Weights of a small transformer language model.
Size: 8 layers, width 256, 4 heads of 64, MLP 1024 SwiGLU, vocabulary 4096, 9.44M parameters.
Architecture: RMSNorm before each block, rotary positions, no biases in attention or MLP, tied embeddings.
Training: a variant of SOAP for these matrices, 6260 steps.
Each number is 500 + 40 x the weight over its row's rms, rounded and kept within 0 to 999. Layers, rows and columns count from 0. Numbers have three digits each. The size before them is the row's rms in percent of the matrix's.

# up: layer 4 MLP up, 1024x256, rms 0.126, rows 11-41, columns 128-191
# down: layer 4 MLP down (transposed), 1024x256, rms 0.116, rows 11-41, columns 128-191
# gate: layer 4 MLP gate, 1024x256, rms 0.123, rows 12-42, columns 128-191
up11 103:545541488510463539402513531495565433497466509513519459440529477504496410516554511492470488581479493486398472497544477454444487423546507499464438514495474508489573542498455497594477512511456511
down11 098:479455504489517562464511483432518528554496456498523512517562439489503474527566534478494419514528419514512465561533443486565515534531458545481450444542524533452431506488533444401442511553540444
gate12 097:497539536529457507407517524557455450482530618453439437541410463525492507450549527502556486499487461463432436511485527467491501468472458531506514424476437491471501497477423518532535471471490486
up12 100:458574515504437421464497460507530458566523571560479484545504436508517558384447528483608547533604584459466514488512481493533482523487581513504481528489458504491556486505502467533552437492449432
down12 103:467506493465530484468542535510448463499496617599454464592516575515531489482532501538548505515481523498530514489535490486492492408488604440597514461543450505471535453538562521573512482581513517
gate13 096:516559523458552512445495509507491497480503475592463453479492515489568485384464551466537522494451504560471534485515459465481462457398502563493519466521578436544498521531521500447452480461448503
up13 099:438440535498511480430536460454545445567533510464486506486474559559526473587492466523554494453492498479535471497430531534563530496416492558500413446435448557473560537502508522562522539471584422
down13 101:522508455503481460552480555510574487527510536505471476470530486461439470478538469513485445492475518457491495478464573509450511487471518477495426499461469452472574521499512581454578476567488525
gate14 093:496458464510505503543475505512520456419431525527559506451508527458457547466460455536507459537477525473503466514517485492542452493539521498473451550564503509502547514543482464526535537475471515
up14 097:494477534446564513536502507460529490477497468504551524416525441512506549522428413517455534473386487466497483487467516485411458496507476545477461531542491493506533480560497496430500466407479499
down14 095:488502401520503574450479480471500501478491437501521533437532468492474486522520488494561509508540543469488528567439527467537586551466543524617515501549500429493482545458489525503480529566532514
gate15 097:491411461527504480484480501552479560468527524443489386534542472572503507496523499491522430505463515492488496583463551540521531493513527552530550547525509486432490515518526463589479514444521418
up15 098:518526461521502583537556448473513471420552558472543503493511473520532493508517527468463516517548480539512436563542491515551536469517556514525517500512562502488500491563447437483557558576498489
down15 099:561556554455467480443495527567437551532489555415473511462479517505480486520542479459509489471558569504483547510565450610511463489471471402484548517501491501498484537463532512434523535451493426
gate16 103:510502445466521372492516455539469500608550507485510497514526480615519528542395447487455491459458496490517470502424507435521435544489468480552446504541503522460520546525571532492494543534551465
up16 100:478524489411438546471516492494541470456519483496432500475522472511503499474533516485452503503446552490465516563461510467506527470472493508570564522473452519477417474499468527496429520467538456
down16 104:521496549458503432482521496515450450462503527452500532484529424491510525503515531498536547514566516480511406465488446493510495538480538545483553429533473531465509543456497492502577481501458495
gate17 088:421440508464485504501484480521374446437610529472497526452580493542505474461476492510506472507565521501542497475505445451523424470474504476560434522530547490523470547458440505511454523419554454
up17 091:470479447523534462489444538454470506501501509510547513526413490492501524558484495529524441482442612455522529525471516468494529521590556473509460456525511451509523504546556523517507506544519446
down17 089:472578509488430485502403544480414455438467487466489484446481462523519456483516517443456479514445494488485474516496515433487573420498525473436523524499489555528485519494493446513489536573563503
gate18 103:492450482525457476539495422507427509482502548565442518517460548505554518456464477480385442467498505518506525537569506495574515583493474515463480488512549552445479489476547557497481413542479388
up18 096:413475447452493546539552533469537522497531466445491512509529403508541505550484446505471578506550490507560480561475528495546510515552542398513539508513521511502472549522477577493529517555475548
down18 104:438488504549524487522491495532512602539568570417460575484503479465557536491486450528444461499530529443500421530503484504569556435526480513580507481429485504539540519520526462451514510471556466
gate19 100:431507530528495476453562523491520566435519491525559576480513469516588495476505471563557493569479515499503548507503497531556457517474575474460486527466474541468542459507539472503489513464546471
up19 106:528611529465488572564480490531446545524499440543520571515643448491521452487462502437516464502499510483534449526437482509504529456493495481483488450526509524435491470520521540470439487567502455
down19 104:518495495508504321534461517450451463512481479532539524475532505556513484483481474514530466465473491528423461519483477513543423526528517547460501511487481464476507554487482536469494418442491495
gate20 100:513546497492478511435514477528423503502504536462461510490526468477588509493483455487521544510484441469505392482445557529496494442517525542489514561448526456582509564530521509466558491539503523
up20 100:485545518485490510494442521615426481558551473522503556565433485539482550547485559539486391537495588482522530477485494493532546429465442473437478539553570535448534537516492565513517481466440509
down20 104:507480476545474537516477511409423494522494459574454504504569537491516519528475549483523507487498495561511528552492482523506533562449523509515439523460488516463574494515453513466466496502505532
gate21 102:495483496463473482442447595510432560520497529525485518486460521503561511445509484483493417516485484449503546519451525501540499563500504517490463574500494567494514449498556504501490554526419508
up21 100:588543554546534512483517527526477495491537506552488523550579443483476462497487514510540569522483482515554545531521478498494487450451442549524514478483529503529520519506501489471466523431389446
down21 097:498484485527476526556485472483564521443487484553512429459549461510564510508504514442575570517491487485443421505524432478516489477509577534443485499527546490558456485450442479572420472461426523
gate22 099:505456432516525512507433468511556504507506479471562538479474457539497571544506532512402539591572480575468497491482532546518522566540476533503463584460525494530485506463480467449606470526465505
up22 094:516551501547481510563419522493461483465507495521444555429489495451516562508422436483550514467523433485591478463513584480519508540510471512469498462529516509417473545478468556510537521445534505
down22 100:511519533536510467530533490407546437516468509544505530566534513589446517500464427512546473465563542459569522526503538537463520543462473429471508549536529465546531547588541440460479466533472558
gate23 105:482546490474476455564527547491517488488529503515464462583454496465452497462539529544494424527474477481555548507472444502527501444419457459480536472507509541454497568456450620554514558524557491
up23 099:470554470499544465460464491557527474494419491543566432493469442546514533506451532464488505510436518594473466447520466461505538551495405455475468519480556421473461575515473519465519547516550548
down23 101:487500552516513517467528476463498513489503503507524408584471524496426449471495477484523503444517496584527519512492510562463554493515523566484527529440533535466517517511465519443497489522536450
gate24 104:505461511500511509530450494512464515456462506543508561486546488498455534541510573471534433477420586491506500499462511484435557469491549475473456544460505596451470369494487524523456486566503473
up24 099:459490570495388525528533549477482523497507541524436502478448580548454552446562491496406463480531470494448538519527542444535469501496536504505513510505508509504490437531537495543491522514529545
down24 103:464529562511618492462493570508468471514458521515540547647531503495419497523523489529504528465604516535491447516472516555459476420460516457511474457488530482528477548554573521531490520560511561
gate25 099:500590470449467536476488519509470555551488518503485515552457469483557467413572533458473393507521500540489475442508503517616511554491523438516403496510494525488493548520536511554483518452463427
up25 100:453448511508454547382465525542538559559488541428473432470447443521508541492487528462497477475478445490482576478483440535584438473527464523583576465472462484478508535502491496430451491489514503
down25 100:500484494448463523522516530536567521444443563486529420478475432385540464480414505485445579511446471552489562519471503507519505454513464503499470519528514484535508542546469524495461456467439496
gate26 098:473455533511540522469517604477505557421444511587509562474506515535485506582568496522521437555556484467498502540474472489451469495453508510471586527486455468487509507501398491571548497483505508
up26 100:513539455514558577461459502412487501411501590416515468531510441451491456501495532558541460529585517471504541392507518526494521470440594496437454547479510539456540427503507488508520489427479566
down26 093:524461446494482357427491520529545488532493483552539507504453509467483494513545486456467488488475521477462463491527499530526479542593485515514484560491554466561527516509558447460486490488480433
gate27 103:411525513519545443438471462576504423545432515434520548554527541524553511513480505512503485452559419495564506500479487501466467522468535510469463463486504557534467481511461528560484573521577503
up27 103:550481485415487510510476401547495529572468528516436497443481503470527504538453491521531481416517509517534552530469467411534600544471506528479481477476532500480534468519494424487511504480499524
down27 100:511386467522464548488516537481459506525470493444541415553495440499448497555488502456456499504509499517520462528532522467564513472524529525475463537412502485543409547489445570551443518472470497
gate28 098:486543536516491468522538591464449518487502417484540427518496521394484456500531479500466514549545516447520458492491493446447412464489508533494505470482462478508492499473470463542482566613502466
up28 100:482465475506475455523452485496502468492581496524468550469476567545539545465487497478507478434455496515515502580510499509413480516458545493562516579495498493487446473452541548515454510501544547
down28 101:565509466465454503481489574586511558492493512525462487484454546609512504576438569446416544538499515565501525471427500438525459487538515490503489503561479557517444560533522445474557490487490499
gate29 101:501558500460508555561477514574562494427474521455438549532517413471571493536505561463520466490486527537462493580436442492540468456467460525519486580526485539514491491523457464522553469426503491
up29 104:496453486485563467485465526463552577499530467489531504444573569483443509458539534506591536475531556540497479561450568522415512574621575470527457527451513465473504537442521492512394505475480467
down29 105:540512528516519436508458460536458529473508513482511517493556447500484437532548496424520466473467575519507483492476502557505478519530489477490524510512563542512523555512531523550463561433480533
gate30 101:473457461533467467538503493496500477483521531517541426528519493486428474518448522516436537432436561532502503464509485480489485448455502554524514502523501444433438521444440497443530427526549463
up30 094:525497574537501466443542468486483492550539548529543514427473519493415551477503453459523539509537490529500524519527526503514489524505583470506576481546511491522482513472433471509545571479522522
down30 100:517509480550454461494478523550493451494546573505450553499541477532459526430455471475474497510551465571502541504563427510511536450514485480492497455469533522477551487506491419544482547490464512
gate31 108:489473459466448478551498504544531510467518477533466556555426486557487566544464487456510566506439509498501549549474503489494494542504505435549471510575504472539513530563514478497442486477506472
up31 111:591542489551454491486460547491495514518444514516423498604524534412524494514502565472431481482487479495547524609447498453546507501531499460514561451605549537470483500509463555505515479445466417
down31 104:489589465586456526523474480520489568508506505532592568463574505526468530497495491509508505444498476489500490498524556543549525544572488458485516485521582428579581529500505502497511486472539419
gate32 105:510528480534580502432492507521519456525478546486558465438516495474456455483515596495449459491493522503541464462506548409524507442527473518493495548549516511521495527487497574542509530501425451
up32 114:455545491509454621524436510459466536488563533502470489460499498475519439503450601483418528528504519508552487476585593512516506497507455562534437515533529509530450503480471533435478478534544461
down32 110:461610445526537555515505537522482439523528516539607530536527578478487438541531510501463495482554496513460566486478464485531459492476527478459507477498470550470514506508493536561461449437532483
gate33 105:498490507457585519536522487558515479525451487432526419436436463463513441576446574470499489494563464541446489508496501467492510470528525503539521475552521462486462480548487543490447555518435475
up33 100:466496477557447513481464474452368481491538525567492527543490524447514516449471435490553488490449549468511526474515433530493507515489448503473470567462375510498536487543497525471502493511549481
down33 100:544557455489549541473485505516459546565542506585544521424627498486486580535481458448521497514539518410501470515506468458552506471477527536471472555497424469525500463468484575487495540458425467
gate34 101:441480457464512478539498450493450565573494497445548485564466508503480572475497543436513500525527442544442537469500504491529503442429519538480491500429504414501630515567516505468532523541456535
up34 095:456498473503492572538459486476405514447464496534434566568477491472495506480488506548510479529473521511530437455483509508440502400553545472488489544406444554553524447525557461522402539495484473
down34 099:475517536464501443481492447538531440404502463459540452521461541484478514501472549406489437407520553578511538467538534505517433488499530501525524466544408509509576460486504579459482438513558483
gate35 105:517512447452527489483503416555445465519532499498524475493503463474557481500471505435495584501514496466484503520504454519578551579549411532486449513468490511493525472598570462413559498506466454
up35 103:482424485489479464466544441541544467465528586452550516512531538468485507448498551437425558517511507484490547454474487498491496548555461484508452483517499564489522563505559472480533486575435501
down35 106:481392543492486442459435529553540477497517509486550470504539474514538458511440495566419535464493542525514500434463524464514466491507550508528423475470567519498536502472483522479490539456501491
gate36 093:498491505448476535487468515453401527486503484504485620458437492470512497520480592509541539470501520524480486471464437402482562486568481491455508488457502504459511520468506490496466534473500523
up36 096:446530518518466397467505512488397571510510530433482487462514508520555565542537474499485598440533489524502567453457400475519512526568529430466559483473455549492512450482537448466482562515507530
down36 101:526412461530486503531557475464499554512568439494506540566496528572521505542468496491552520497499539495414511533470432496497485445534557478518542537508481527524526536481520511529480475445558446
gate37 099:498462508509457510542572467496491566487501487486557499473470451513440524470537489515474530517493476473572452517402505549475468509491425477413538538481523450516555507559549496575483479485543427
up37 104:526486510582485468510390513558519490502491549463513548511531465452576402554526547510518432443519508540522484433536565524543465516449509468530422492482514559471555462578490491445468470597482487
down37 098:457530530476493548472504542390517545469429505487483487532477533483467530450512436496562421584494497584397474437488492472454527453480501552525518513476518535524435511470459478522485529525488505
gate38 104:546462395440480461465571561462521488535528455597425490518442548488467498416511459501512502448413495506516469494554549471460567523518433502539519505484558536540484553523471504461498468516592444
up38 104:390489583542518545485485513505501489443518588432509505474480481536488428530559542507414452484499473451529542475469392486541551513529524508575526515424446473461424542509508506545526564558467450
down38 105:501521547519539530484469586505605484415508572506473513537539529502467462537469525453537498523578585527492467550520487418497505460451518468509490593528530497517518447457513470486513465535540552
gate39 110:494449451553510514554514510518533519508473534457421459516577510522520415474549531452455435539514521486434527437499559426456554489487500486478472469519461519508482490532520509485472549548458458
up39 113:494455521505487493528480544541541531487507521551459491512524530569558466541481550549526549466512527566528518474471518479515517518522503515563527497530457504511555470431485511548501449507498369
down39 108:484441496454496454439526456549474570541539480556541579484485506482560477469511585416532478494411510414504487546456548525552508497520531525484461540498468541508564500500474468457406558518556517
gate40 102:521467573505480579477496452476475563495508509465535536482542526511542483479492489477502463456484455414488537466505420568545458535490511516484441388538492499491539519424491522476503522533490473
up40 106:569513526493446466437484486469463546533460473474498566499565497451508526530485486561478487520479470519494426506513471505537559490517512474509511475554433454474481473468511483384488451558496551
down40 107:495449540530566520497524462418517486571514531443556503473458594452525476471488458508456473474476497559473491464487541459516462461506470501511496461462494437544494423503460492471447515466500530
gate41 095:571496520509494384452481483519500554528527492464523456505525491465533495519449436541538434543563487483431486489491507440528435510452477521556472542548485473503509497562446546452522592556455546
up41 091:487514526476414500483462547476400480465508454521554536513469480520386533504511549457554480498650517469507461486509388525488625555442493494542454452501460478490488525523517526427504488511519446
down41 100:508525600587476553542532550474410469585478520532516451480495508515441528421510528470452503474475517554525516406490414486515463478500531511486453477486500502521454502473519520580526530544486459
gate42 100:451540557469469476480470399473505528510532519553524475469492476470420424517528493443466544414477519425538540532504492528516477537428467487421525573582546439539469503487525536501511554434505481